Each number is 128 + 32 x the weight over its row's rms, rounded and kept within 0 to 255. Layers, rows and columns count from 0. Numbers have three digits each. The size before them is the row's rms in percent of the matrix's.

# down: layer 5 MLP down (transposed), 768x192, rms 0.117, rows 596-664, columns 96-191
# up: layer 5 MLP up, 768x192, rms 0.123, rows 597-665, columns 96-191
down596 102:113103079130125155134107144105087180125098085102102136146121110170130067132148140140135202146161103138149127106133114140131150117047087083094121118152135155148072116075136115157115154126114147180119099159145094068141080134202134140092182205181098155119126094166071086104127183107163119083
up597 112:099117143102114088117119111155118080178095108155101107152067152080158071086140127102190170134118164143139134112093152134140176142127160135181196131120096079116180100125125220141104139121177089138108048125177200155138145080083124101148088179143159088127115150058126175145130109122114175138
down597 109:110144124117145148113114121163107179169107089143097111151118154048100101124136180110137182119178166136120102125158154151193168137125169154072132134150111108088158098077108186107163135096118098161105071143164131153156124085072125099133066153091128142148099133155143206103049081153200164060
up598 102:112057147145125163181149113147019122093091118152111135155167134139103145109203115168084143102124154065122093121146205108087186129086117117155106146062160116143093142098133140112103130147049048158071083113138118122103207123165139118113170111163145099123156101149164107078121165070114171122
down598 102:041166162096132177133130168100147146163124129165179177162094084152130149177107156134146067170118140109131136106163108130141168106117099106135120103124156076129210112128140139127136227162092087142138111178171113148094121181171108131135086138145121122006135155074183089154111095087059120114
up599 092:153115149116162096140149140121097153109106096044141111069081122050089175185134098177147046157167114107100113118111130168120106146113066122164144093140161112092173104101145216095100057128157134151074148130141160156131132079160108124135121156114095095110174152200145105134144115180135127148
down599 097:130133096144104122113141064077133111171123067124174177126140112104103130137116118129125161166158185123136131152089095157150087127099141160164120149122096138096129055145170121114140121095101102143124127158143144144143138129147188121122113093117122081115100153189098087143157171185121078160
up600 111:081066107117142131054185181120120092072130142095068136094125159160121117105171147164125128133103113125139092101139062150114178162092147200156120133111169147076055164069097107115164127135100096077087204170161096185143151122091082070097142117146161162094090150136107072153159177101108084157
down600 107:103082160125133159104194137131136065136159064139105173115132062161157102105165160096110158138109119116143139145103158124144186165102094194117207124193123147112102138086147097139127137101108081086144189124108123158120071148190134168072125185120111122098075150156099113100150180099095150088
up601 084:136149114112118093116129070109143138145066102064135094154093200104109106164131076096179165117063092139155122108166164144086136143136121145030187134087162094126181117171111092121178138149149126106122128170143122146139094131169187171144100127164172086153158135109130161116158107076126115126
down601 087:120081145106105080150121118192092139135167175099183129073112143126133091103167159099118137130177186125129163081118082110126114128140116163096132145136119170117105169169159146156116157126120125081137060147079152112121128160119154110148115106186104087108097142109097055095062097084094125055
up602 096:146097126145126161093175098075066157111157164161167187096150104097127126157171123143161075136127158113137127114152176101158176140101090176183079149131083114165126098108132130128132146143100105151130060117090151154068173167095129119108145106152124140096145144085177026153110094159117145145
down602 098:098134141130132155133151107062162155150170120183143130117133149089141159144174168067098154134095132136111114156111136108147082130125122118135120209148096049145118079122195133160124140100147137171130101113084185130110169126117133137162092097107054164138084144070172121076089101158136189074
up603 100:140108133111171083181109135146103124117156089093129168117152160137097113120133064099155099159103132122118093121122095126130101119129108110056107154086128113124127142148145092181105079176151108185123096134157167152042144064095159134134159160168091195111130030112129125112144073126180155132
down603 097:125137122205107111180139170103134131081101157113136153160155151166104158087078075115124082162093112082118152168098141129112126089151139135117080145161114058150110141137132086128185059067117145119188101122124163162106152101104159101151148173133133165117113118144090208145130137126142173129
up604 096:105154173117188065101130165160108105092176131111145118122141113137153144079123129117121066139117147174119123100164220142170096133141132125087185163067115046185137130157115132119141115125202129174150130128166132164139066090113156167137112108145106102151108140090146068116122124215135130127
down604 099:148144107115176134172153138199146101098116138099099125158137081149151126137170158121106126132102094147104189086189108167145158089126147111171183120080128157128115155098143158170125127112160173129161097131091086065126072101184113133188141124140135196157109169102166159175160159158153121042
up605 087:115179107111109141110142074171125072124122142160173071187109093092086126135120108124206147106135100117125111110165121119086176098113061141134164162133132129131154165108114117140181140122189091090169151178123112126096125096141148099141148138127103137170120164139132166106167128148095192134
down605 093:175108092089146120115103162162071106178219097153157130126115117149160094146141080132124192184164106135147103095132095081099130129073128169103131121138160146055141174123190159137152184142143134093173132173106118102098204071135176125149136171081133133163122120100074130142124156155115127111
up606 100:138103139146117126125150150064093093146107114164133092080130077105150151154158113164162108163087176164099147152118112116168117095130102110135192162061161125084068172131153155117087162083137136134115154144113169119120138122107161127121103114134129111161131214079056142117150131117098161098
down606 097:087152190088153146149114170116116139132123069191127144111114140089077138126144130093122126105112094175136108153177115151148111104156145190175099161129105145170094155172103072113122137128139134117167162112175109147092153213072136133169142159138123134148112178054185107126084110165057146129
up607 088:131154150132138118123057066121181124082142225090130120103059203121126195152150123120127083104107130120131136124134095112178086071164188123166173136144136087127126082134133088126138132111154112099119138094183106135124123093209198139157131123121054145155145175139183124174141135103138136138
down607 094:082146125138152154087070087118105158093175114158107117062095148115123092109087151145090127108120145105123116099153118137171110143075129118190126202162153114140080173151139117188078126134111184129123118105114081086151120098145162097122157100124130092119041114107079071129126152085137183123
up608 088:055118130160090067194106121170116114122058140099196089094171145099060096141181126122134146123055131161100114155108142121145174115067178087137137135044119134149139099133195131135179146138154135150167149146134134119107127151136163101153137125098102134143147123130148161101171164125087132102
down608 092:127117163075161104170152112137146125139092143128188116112083082143155171139139145154112115094108115140123138144119124117112174136118118118108072109131099121145124073171139143136168150094121105116072147182116103155167131086093179175093193132195119115128077105116114176130102151131162155084
up609 084:139070113082135191156121122079085133161122111117119131103141083089097199092147090100164146119171114150136095129136095159154145146167133092109159120159145145131188143116103199150089127143128155164149104134129149134112132102156137166125119087109089115086116091142156102060162073127146146120
down609 087:102122147080163128110170155187153065092088161178155116132155146172143113125111150118125122134112141107121143127118112120078099185170199095163039073070123184137138115148150073161194145129104066148133112105096097053172116091130080109100126098127180191143152095121132139198121176172123168019
up610 081:116072150080146091191129126057140137094088167053132168138117159055095157175148126179136088134076144123121120128076159102151133121113132129072150182105081124101187143139156107125119134122130110137155140134166177141131120214118084129136127108129151069109131135144127125077152077168104112151
down610 088:133098174134134119131096181135117162109135110107140133120133194081146152115090169185099123121108179195133125142090162116104110151124132160132131086104066118119141104131135121117128088117153141135159155097152127070120184171129051173086146156071072139171126126176144157111062125172112111050
up611 108:162102122136200172115132040158089129093120179145064085184158061158117152086153142156125145129166152124133075115158139148191115085115133072092145155077115136116086158159113162173122089141136164142084098146112116128119110075113067095105096077115128167161119133162170127125165093068142165186
down611 107:083117128124147131152167115111129112147090218162154081187090163142150106131186153136115100124129134140085174079124132041161119121091155118142137131165113153118107198111129122095148052127093034135137118130087156136111100156113126105122100129060159158118075141153109159128163076063179082163
up612 097:134156136153173169155093193181088102125163168128137127077112100120129109052143117174164115157103143146138153154113139166182087138121093142126125141077100097202180106108113115125090147100094136132121185174152188151144136139114118112180164109154145140102090163102149125144136157110195099153
down612 102:103181148165145070060088123172117164114145153089097158192109099104083098131103086151129108163148125091167126158126086117144140101145141071174082144138167110168151078089169094136071137097112069109116035186084149151098152169099149157144135117118146117055125170121071149132133150124093107118
up613 109:102118079071149108177137102146111132102137167115127135107111121119085139130158164152145144074105156139097161136152191117126157122132172169149179109160168097105121126082155086135140124143110156056143183125095145138112182165079104062176104120162130164187126120059112140115126160093114125143
down613 114:130106055116124098137127154149163147124182127074127108143136114149122109127120163092185141067093167149118111089171144137116167100104069142139175095122112096087140092118106125142100132112103120051168161134096172141146119137046095154127136171124155133150155169123161168139154179075046134107
up614 045:074054174111112142155123108206082124085103106052092098127074129169136136099123141100117107108130140155116137066192130172180118150099058139128168172147145112139102149140115166123148121117120145043096155128117137161140118063131110134151173096141159126102145131147167138052158151174079218159
down614 054:110114087122120094173073116141152132140152110169078154131157118112138182108152134142140113133170106127144089124134167152088152186151098129172101108187127128142137133133105098139078133106162128053148104186131094164185144166122118097109109115126166194113133082119069124103096171115123109151
up615 086:152217103106155203171128140100139128169118176128072192161161138134132167085115127099146139174130156180162196123130141204188109118157154138132145107182140113118160121124053129177105110175038132134108147144123139139159110140098060109103137121154170105148107092130129116135123179154156152122
down615 086:162152120131156130131114152120076100136091130176134137138076155151153128173145087109171165135098164090172089177072077114177105075144156122198077113123153121142168083149148092147101147129149100117160109176104122080176123147121147137141144120084139120114128127086143182171172118129134111000
up616 112:138146064154132102098116096149160105087095153084119087146171133086133159217158115099136143055118138103140136115144116098146107132086143181156147177126172129144068101083125179075057108126116059128161100112124140125068104129068102160155096116137096121084175081142089077094136093069137154133
down616 111:116133059125070149138114070135134119126117165167079081151103142088144160167177166100133074136157101116131115119149129151124044160192071177148109092125191092130142135125115095114110149097138178068158129064110086052112122115129153168118092155127134126133165181059119150171169142148141124089
up617 105:071103125175149077058186107108211130138084094094166096094181173096115092144143109137149104149152140134133138130152130121104067122159087080149129138152095159105188161093095157171119096158161079086091114149118145160128114138093175116169104129149111064087112145106152122104136123150128196140
down617 101:150145143207051135112136150083134137140130117134082134111079151153177092155092152132224140180131079137149131068038125163088109123139174120086146097200129140102114194113100097137157107121185189193130156141118141156120111113137145166101165109142120156142093192095146182159102138140183119114
up618 097:119166126104122086145152106119128154150087121093137108135116206125104117142148127152136119087156097133118102122208114105092093075101104088113165162093136136144169082027095119121151181122115063096161143142135082171132150087097184156165220123155100121140163118163117125116186149081164133152
down618 091:104068120120129113127115126124151162190108096129151176154158095138110102113141130103149118108112196128138109145128116079155169148081099165136161131112160113178157149088207155078168142143094100173113122136180089143145106118065166133138128126071124169081108125152080120163187161128131124192
up619 112:078088138112125165142163071090134135094202080157153103165097092083123146205130110114158119108134130054079093147116043142153171083139141151162140161156113112134175103105110152174125084155125112102110135112129179169164121160132070133166134129130132113122166128158146161127169109114130123150
down619 108:131156191093132174122152152148126157064183172104184095174091151128148107156141112123129121074113111128084098168106125103112142113087124184131150146109104086114081115129094101117091130170085159080121138157084132144147112155090100141137063115099138185177130180170169157069094162114048161164
up620 114:108179119111156206107100136096090111096036123152101092110074130122078114115178091069087115115123123139137158080155180090089129131084145129088104147154158151127151129143212077081093094154148152081128123149158156153162078096155094117131098097178155154130132179103088131165138133190119138151
down620 107:193160117158152169098070123073124100112073131164185081144181119147111158133109085089096086135163162121159109112087124122113146107120138071160125094098125185136104116123192130139126120106162134173128119171097150174147133140154117167084128103097153143097137040098109117221130118126152140128
up621 103:099155164095108200068154132119129082087180165117102110132125099153156172158132097180112137156102125097131139099139121134138152110086122100130106120164127115183140124145165106097092104122076134105080197134111112119129167089090133115147193162152137077114110116173163077123108138075060156127
down621 106:103158116099107157126154119179152126134174137053085124106099165182151163146091099111114161045123097149127150151087088133130144123116124066126126089116169152188120161134098062100151120139120133118125138075123138058128120133153184142121095119108141136105136057176131099147106120104100125096
up622 085:137124106089098147121146136145121109135110134119103037132040126054140107120151083101152132136117109112118107081153120095073121115067079181132174141096148101128172087115170118137152085093181074044158138188117097137076110046198211114151104186148088124170128128176121164105176165156128192120
down622 092:167173082147151128123135182155089093157153104123168156119147170099118092090172175135141199177122086112141170157151079101108082140087155167132111105172144196101156143121156126176183170178111108125156142163121119133106171150169153101100145085075112133139096137153077128149137117178142069032
up623 115:103113146144136138129138132129120111138080150125132099172176141083105120196125133172119125087071154063118157103090173182074176115144119086169132134110076075095172173071152108088103089203140057180159176165128145161126124108070087154145141111166130077178125178116085135111112106127080128151
down623 113:105126107185121114113063099125073173130135162125172139122184133156106105144103141141066172143159123136145161120153105175111163094133110068117070137140129109110146106162106180167101054087173111125148116169077157112093096112132102143107139129137082116141178114137101178085077091169068163137
up624 106:082102147142084118098113085050135120102118170098160157126110138118111127153202147101195064112132168085086099068183104164133164103119128157115117107155133110109111111084083154122104105119147092091163127181126148125127095117135123145128164054164119166112140097104150139044142151105130148127
down624 103:088148146118132121135168058093165133090075079137121138139090159113079089149110144157131181157082133106149180144143156154117132140108155132137080123150194122119126204179133091126146119059163171153073142188160128122140112101092136188165105068128133088084118110078107118154148065162061134163
up625 092:100132131139160173160145098129109128116123084199146083117125097131106089163128187104118144119111122134138134151113201140161153122072133105165096074074109082095097109141180115069117087170188094171143091148131178138128150117114044066143136076135195141119163098106089123107090166124099190116
down625 098:142123135081185102104161130107160129094073123129190128117096103161125145188121130129121112107137085148133130129095141171135146085144134095067061119127169125128107166121208177143164178095185109125112104212128183068097135119144078151088119187125121194089140154064129142163113137077095176067
up626 124:124071124152135188160133145141163116112127126115164113107141023122096163150140087131163118174117131162137153110141113140132159106123123112100141104146154161091180126131164171125073119133130113086130185137130083129111128105090158064151107118174143104082139173215153142103133124157090120130
down626 117:125116057168110122118134097129171162118088147107134107138118102093104117095132138109077154171108101192118197100171121093122114127178097154118021140119120066071127113186097142080065128144108112072150134127128123081146099144124122086179134155097110102169148168135100140116115144112106084108
up627 101:147080172082134182160154113122099089077130118069130104122150116152137195206114115114140129099143133131184125139128063111147098124090105078081183131128116127137104119109145154171146114120125130123119106149121129100126135117115193082116126112167065049133127135187184124056106132089114120115
down627 104:141159081097147159104150144144100116135158159081096144186143147130090152144132145187146133046103172136164118170140047028141124146099138102108106149147152084166127157061141104075184126150133114094103122134151131075128125180092074125086085110111120095098118131179148115107114109106073131123
up628 094:158099131171117148191133088181108080074167137104138105126133106108089153138169141144152153148130128168115107072133074116162156115179090127072110147113142111084204145138152135179111183102146193106150123163086067121130103147131174070121083135119093085158152180170173119147128176118086151145
down628 096:153076110106076176131173114151193138057122124136115135165181101111148153137176068131141170133140099222108121119168088066121151139056082154146116197136108089102114162110151100173129125093121184095113081124141126146133089165141182122135098080067121086146126100129121164149068136176120091132
up629 089:156063197099122132089160095162121083071155160081131141114146157145108085110161144158178161108138171097084160114129155133142138141146110096104109144176068135122087141091105073164181085121076165140114150111134106174124110129096115126135114092156119123161131136098104158161103188079051151128
down629 097:138154130155126146081127131103089146115150105120080102115126167128130104109140083096099139145146111095110104158206123105143140187176146119071054135121143106109119095158145112137167106122152162108123149054161137164164120142132107163119119164135097126161127095048136147160182147103122143047
up630 090:169054107121090173129064133148092064132152172138101100087166116073095134153147156175072121094114148106068179189185090108096132088090121161145150161143113191096092093179126134141108155130094147120193101085142155115089146127139123093169122127188135121103165145215113107071137108103097201134
down630 099:138178126128102102101068140139115118126133191133134120168111116150119129093117136107151117165121109104127134143142144177115107095154164183150090147110179124113115163171122118088180155123137120086108191094130147160084085097111142114113083161119094107129136120125153178201131142176145134163
up631 095:148090113180181145141146126135088132031139177122088160082163124197109180137147114162121112116138172149133115130116087142178146129099139053196125134060133078139096125108139129133107111170102128159087073192123144129057108115143168138107162097118118159113142098162136095128135057095164174152
down631 096:049138123170149130149065167171146105132127140162166135132127074121114139125096174139134077164106175121136097114181105132125195201157140161109087108112159157141104141122080113103150150141076112139136114132184111124145100126186115136088112202125129170123091145132156219133090082101083137122
up632 103:126112151087167106158130190147131086122126228171174053113167145112131172046123167081207121136166154151135122130133055146123125139076081142087147126097146132135154155142096123094131116131105085118106125124064152161055121118096116148136045149186154165135123083136171142147182178097130107145
down632 105:137107149144120105122078151147166164102142183145111135141224147128058190076094118110133163140136141179148098093178101102099080137123119144126081048105135182147099182132092108083135150067127098156108111144092098170102079073142107170097109109153128136137153100207099120165120208104136102080
up633 105:123114212061105198126146185104027100169137124112142133099132086088133136131135135102102158079099079133105087097103148143120120160107122141126076135085061084184145070124133096126147111208131151151076176105172114147074120134084111085162132133161120072110121159109109092069118144155138149135
down633 110:073123156080139161161150153127132113157189081143069114116125103105107112114103114136103150128165058101183105083157107197059133145165113169097118124075130076126118078103111102116124110130116103122156098131144165120117149168084058074158143139165155108108070142168073110188100134136157129135
up634 106:181119139207149160134160154062137053095148143126160115154133143087090138054166139126143089128119133115145132141178149128140103152104103125146152182128142088146087166005122109119146119083128195061123196106146138186115127169184117135135077184146152110134133169158120082140166108178093120151
down634 105:163115152165137125133136129118172114160126155131147144119124079156162159163102093123156114073159150109174141193123109072152128103133195147147096181177221158111141127121163124079118131122145101158113145104102139125103134146127082139083074112138138161093179152116053146123147072109147123108
up635 096:143155080120139141113139125137138135082082149073154095201205091053137149186131079167189127089111164145100163160085102098158139126098127116119117123173105129121094138118161163081086107158129054150140108163160134117113102128100197142169086113100125096106147072019130118089161126127155160132
down635 098:152125162160110105110123128124122096161103159114153141094126156151131131077159127168101131178098134127108072107173133162112075100193106098055136152060204147146104186119076120147157124110152184209122146111124122155155147178168141147107142161159150117183164153145145117216128183147100103168
up636 103:156077150187168048081094116160119119151098141065149088160119230121160147168144161093111139084125173086120109091090163127114117175146073068156083133061091126174134088090167075108163148161102120168108051132156151132126155144072135152152156093154158095102118156145140089134133159147152048144
down636 101:145129107167139137142125187077094189126078157148170167123126150116110122169151114099127111153171115067142167053148141110084151133090101073093163136099184177062221145153107154168148097100155131133117153158085166114109119123126152189116149101119152108112096068103132111119069144124141123103
up637 087:165074176083106197053115106148059101093112116199149079138084116134140126141110135151125088122082139118078097180102177185137119189124144146076127155144130142122088124122190098118107115135158152140100142161110161115109112160088125051154138118169146166129159119173134181120119134119131104151
down637 094:132123137113077181117079140178187168120167123050122146153096155114126119091076141113059169086122078106154159170102154119166132147154152180140148119158086120200119087091132101157133113105110160101087090152124160118109122109104137119136132156140166196082068097154113156140069178175153123125
up638 104:139091189143111190122180099187143080152073144087094130148147122104131140127136138118116147095074155206189074168144132147106105126114082152100167123100083155159130102118108124150137091144144186109143155149136130126128126152095163092135070098158140099120173199147123087077116070102018105149
down638 104:104111124187136133108111118102179117101188173138128080097191068153156141105122091142082154104172170244089113187105092116155123151085124130134137089133109216152088109122107152125153103108137126206143075149160105117101146152131072129168145119066133148146097168173173084082152135132122096161
up639 093:076100139139153095089110101102144139075204181099137165121102120153102131105164085112122118109153114115113099109133095123121118099152110117055158123139100121088106100044158100135094079146120123107089120122161147175026133169126132207152065142126092144203129155080198126125082104181112190147
down639 098:118121125143131103125090042084133087067128082172115170071124159086107143136136096135095200037148083113120137190158130152140121141126123045128082105146155119116138140128101149134133186126107124094127074143148071142094107135076102137166154120084170092145087120072127083134079154110112147185
up640 092:128176148137090024125112120065139147098120122110084134144088206142111080140135108182098069083121107078107089081157180121113117133173087103112106152104146072157179108098140104123158088129097133105107165118145128156138121102081151157198179129129142130103132092124114110139139096095153112151
down640 096:137069141165107185118131112174103115084114143087121161082161037130084191130126161120161123160075177076150135154070143110110154081122156124137100125159136089138174147123142118119190067094163093131122099161081116128133129174074138159121170112123153133086055086174151147129096131111089168126
up641 088:117135135134130093123128070135167089136183104127079152125159145087107140158199093103177149127134108126077119113120114149142098101115124105114167118111104127161125144108167094127104148173103140116112103221106162144051135149109189137171108112138119055209128139142113117123126143149059116146
down641 092:150130135113108146116103133173156137123072082169074112122143133193127151123122148182093154109160129159102195125108155107130124200090151080084062117107125120085142116083162099142114175078146149156076167069135112129120191152150126159131147165089156131118146116139149173160112180151058133181
up642 105:133036182102118217105106129105090110161139163143077121153068118147142113097104111132109079074177160096125109106110152145086172123120112142097124118194127111130130158123081143156120096080128196112150136139136160149120109211114112113098095150168111153119145174161097119152112084092117154152
down642 104:173118112102176142152130207071155091123158126100086121088168176168118102123127146118079137125131113102139145170142121150092075163095148177051141101153162147162108100089112126122123131127147154161101167088139130135117154158133110063197100043092156134109085149125083137084176126157181131139
up643 094:129126185094118120091147129120079127110143072147153162149104183182119089102175119097121150130160184109117151092118104078148088054118121124117168160156135137124129116123202040115067114138114125111085137151127202136142087082121086135157091125157118121135104101136086140133161148123122131130
down643 096:098124163100164131100126069160109132091099154116159169081139146150118120150102138081126138109187121077121127147183140134143122192109157152113112174146080175071094161146129138119171138178100118201060131169154157046126187125152044113194165154126097153088140081123125144144140138139142090122
up644 100:117155197157115125194135123107056140133145132069130125183112056132151142131129124089080115111140125175140145108165051152196091115129067132145152139075156117141152127078126156132070109157210086131078130109130080103132132102155108184175167130150171102137087127132117123145155098117083149171
down644 094:152105118124143140142158095105121100108123112104164172161118148119180078108094128127122089077159129140161165107155054137127078093094135124120164101110133126161138113082146111081113116096154071146139143123120062032118136142153096152133154138118153117174098133101087153161139134166110114162
up645 110:102144122066163121114147147127157134149147144177132097091069115144150158115126179076072131124100111144137135119155095189126118134126143143145180151103144120196128168143150165194102091190176164079076177176157165144154089151131159083133114118145076136174092182075148124109169095097134126176
down645 112:083139123115151108141140190180128093136114099132128123035088148164168131069164122068119155182102080125126207119131087107055127152129137145133072096150146077181150135118155164126097096153158089140146108150145147077171097171145101135132120110102112169071172173116122134103148097127164149058
up646 102:121070157092122119122138115142138108151145108125129146103157125142088163116156115101054153135115175174093116145125152162126091165134113155179166113164095160180172082144149146149080148134137069131207090123139067121111184065146097137147118082166036176128104116161159110108085135106138092140
down646 106:124136105119104136082177078139123125070067089098177146156167139116140095139176107114091139072122070113164146161090134111095125135160068168101128142056097123136171095118075137057136142129184163133156138136143082078152127077147124191099082151134053107158155117103152173141115069149143093135
up647 106:086136124186192128168148058097116176046077147161091150125110120121089212134147104137144109154164098144122161057122157183153179072162150084159121130139134081167153050074173128104141087101157126067080125145192129170083130124169137120163142104095146149114178108117162129113166150105121101159
down647 104:117116137110149118111086059101132118133152101143120222127099115128105131090151222112143117180163091101127110148096144156176159116175175084121139147161143148150095078111174114126110136117129132107104151095146090106097109113205084153131146147089192070094137167115177191105073116180128093075
up648 110:124160146169129181109159129101111125136071084138129097144176170070143130232131139102123064114118091107076151192111126194130081109059133107110115150095120101096096182086152107156129107151116042143149187162129114152098156103090120119098127081183096143148134168101059145155148128120139174133
down648 104:110102161141140164140096137103105123077145109122094129175146168162129126175049119166084165129097098135062108097164106183133156133131086089116119122098089162099122155094055170123172108124123091163159139112139139177154090164091160177147139142149129185163113197089153112193113137114161179154
up649 095:139120103121134157120140169114127161183145123099087120084130125132113104137167115126154117170140113122209102126101135115076149102112108119141170142142178123145192159129079122108095153134162189109123096130157173134080132170185183128100167109127102138139163220101117122120140107142110143113
down649 093:160140086117080103173133164084125082135114167158146148109156133122105125133110148074114133103132115142092102086139153142113113151141197191163116144156126130127140196127096066122158140107110138135173167167158157120183112112153087120133054161023130144156112154149091151155143169145091101068
up650 085:113075143143102107133126159141093156148107085093141017073200109093156158158122082139125176066126121140115069121159116094152108126118131090115119213090150126121106131180177174116133118124083141170136066191139160125100131097125108109148101086114124120166126139144176085085162067115113139121
down650 087:176086116178211137132135103080149159161135074175141137130094160113165113102083181126088167145141170080146170096116146157086134105147089190092083164136085125101134103142117119155116112112136103162141149112139132086124170107139105118149152136177106135141074122131137144140127064094213188064
up651 102:131103160156141143116150139160126105114096143171090113103073133159128112181154107096092182126040090119134183156133143142146169090158140162101154145104159108148186154150096169079101114097130187096143161105158189142129146118130151131151109105142131143124134151178194186156131125121140088133
down651 103:137131159153108131132108142162148128126146149117149136148188149171159148156143092059083106100031133136167135133107122142107163092111162203133161146082184182169138153142076149091162084107114101125149132116133169122134108109115125158124131156152131134138142104181155125152147130138170100014
up652 109:128165110129174122120152103105138078098032094118083093095177165069104102178079119102130119101124155110116089123156143097129149101104108163104126178082119087105006118117098118152093090182115111133165086124137139136144118104096071101117141097139148095175112096128095080099140092164130132149
down652 108:135170155108139117150099211152114112191111056128110166074132123108109116127137114140093106093078125175151102149140104113089110176126149127126096113108083074123184146100105157062107161082136109142124089128106121099091106160081130110145201110052082126106099118146097082092116131151161087142
up653 107:109172118104132098095137116173151226132081182092123119112115129131146192126175101157155120157135175159102143071149122153139125090095159116069098134088110110102131131128161105156109144171099179121103111120110186138140147117142134152109159187134122156085146073043117105129119127098087158109
down653 106:036098179148115110164153103193119188111147143079151146148089076176149123158158098132154109132141133121131173108178131143132169120141159139087077120062077114133118127101139083154169125143132165125148093096060120081135181153188100227102155173081095146152121101131138130164096064124113141027
up654 095:103128094228170064112161158102157134088122118164123112175133142096085156120167138100149100109116147145144153136132164101113115128063154134159165127109081119147153111155124137127149161170116090134058164157148139160137170173150136161115137150098101129151136136163156145155073175101096105132
down654 095:102103173097145161154098081091077122140126149150097139097116073182128152105118183123114161122157128145159141126182156158060111147141097157124123148126144098128196102090132225085170130148163105189137129179110142108096108147156153143109120160185143126109117188128111116098169126142136158127
up655 107:100089145077116120129154100123080088130113101112150093090128089173077136152170182103155109189136150161163081153151068126101171080090111120124109143141111158036130127161123100166068174142135125149104171135128099131153196088140169123065054139121105095137144133117178106132109128090074147126
down655 112:147209181061090155082171129083139133113105088111121142184104132175134160115127110115137105129110122118188149189135100082152154120138132134179123162101116104159135098130163128126145132095164135104122128167127167132148143121080196178068112176148093182069151144099121120144164128134115152118
up656 106:128069172167110139138130084082104132094136156126106148103129110138084149149084146115183162135101165160136160131153114149145154098202114138133150137146120090153128122100166118080151134179111078138086102110108158164143139127118143166137091143109165116133150117082115084119164150131022114176
down656 106:132128102125146110148122164118125156137164119127028154114172145157067093114075116094128159117137101135148128115101139165098149151143139108149095086198150143215104130135081119120081141135148124121179130140133086073070149118168107098030084122079113072153133139112123114098118109135104151109
up657 089:113059141146150123140117099108162129118138157179132120061089146139106114109126126131146132158118178114108130120117166107113125098130100119131109180092119098184074069181171114130113094154123100201192107141152111160065134206150133085115085125149167106102116157115110085122194144135112054153
down657 094:144173094126098095132156088137096120139125120118107132128150128125098140102140183154091222157146117165172153186161162146130122133140110085126087142120208105147114157084162147179099075113133087161104114131177106099110144112166124169061106123140149104189138052110126131101129144114091174125
up658 092:130113147138117151154148120149106140089092099147153088060148105154176099131169176182134135161131198208114106106150124135172066152077113100197169163113127108112131189172100133116090120176073096148129118137129086112103160170125120120135149080111072147111151082164136103123176138095061170145
down658 099:133113188178190126132121077112140150191141106145157128171081150122097107125121134192146139152218139076135109092106141113127130098109101139110153083122083117127158085165159164115171105123074133170177118190129137120140146065094092219096097156058136111170066132078119166126137112136125119144
up659 094:151134140170160109136175136114164133098090160113129167119146130123120094112140156082073146121103150104077086120100120149184110137155120119104088111179134167142144125140122135132097108168165133150111189148145190150134185110047090116144156144145137144084137081088160124099113242146164126095
down659 090:111062152133141142143144142091109161142132091068124131101141141085123112125119131110151173097118128100115149128095083185118127170105136091136114137144167134124054100135126150116139056109149159125124115159077091160152119084111144115086156172112174217189115097152152145116117148157182120067
up660 107:142111135158101147133172083130098110084121159125162142168183132189139119140151072155180169126149117137125110125114088101120082121121159099104172100112143149128109123110174170091076136155110119131147170155137183158127058115143129094100078082114187143159153140097097105154124116101103107189
down660 104:136125131080138139155169125143153076176111140154151072077100163124109145171093163119088151183123117149121157148152071129127140220152123171134141095132117125161149087131108157144167105150135126072127066096100150119096163141149140071115147059148052128128115097114100149121177112151117158124
up661 112:079085169099113138158135079084178089162178171166083081057060126208144147152152125105124139077091150133139102145156166111149119144102119131171151119109088137171052140172099109135124113145143085158127123128165131126102141135098142129155103113156071131167095162124078094169139187138126068129
down661 111:120149119130102104172109138126114111122135128159114083168151150143154152205151129132145098132141122143149062121102174125158109156154162159159162076161189115155104156103123100118129122127169158129058126068140169114127137187148143134119082089080139126183128182103096200170143116180088096114
up662 094:137125102119158119123127118108106096157173205166125092122108099093117140151139116148186103116124107179130163120154174123178088093157045146092170173145121166134065159099089198101087128096158080178113089141109090125050131073100148103137176097138132159153137174138086093086126145148131058145
down662 095:167088098132107099123133158139113152095225130092137151129121092130166131124122117059095130090101070103109092125127135191116075103160109129093156086162085122105087126140130140137159142118146135125180180079085133145066130128148150175142186101106144093135179130090098131135175141162105158166
up663 083:193115150146203090113181106054213179142124170114130171110085138118134171091124097086131102126143118172174154137105153136178172114116084158134113128121162087153097188183131139128072151147131148159068126146145184128106116135124122134140152120133086141081150114119061045127174114193157132147
down663 086:151110099118104100156103150119140145143103126167153142112135098061179150155145153091101172078129096091103117097138125144103105184129199161134115139110140105133164124131152096099206134093163107126190121138191127053166092172148186073117140157142119143159131164180123170135157178121129127041
up664 121:194112129135151117076143162144091088145137125124140107113093109113159089104158105123140142117111154109126120097133090141101048168131136087112094151167071141102184139127110134167141131156101100132139092134177181135175140115070112143076113142163121093115120101068178152140085088132107087153
down664 120:172158110100102134124137124111126109146144141103093193140134132142193121092103115092153181144139107107163178122133114162079085164113162100100095084159094129112219142160068145111108136133172092097166158122196137156190098177161125163088079184130102115107087120112153170149110071152180141113
up665 099:167134092150103123086145125120129112130092163125189102135181038083174128085121138092193141116089121141100154173130107098116130122133113111113154160124136071155057162147160144136164182158199136141136105122128148128094108099113071079168111130152165104144133170174152166092148102119075174143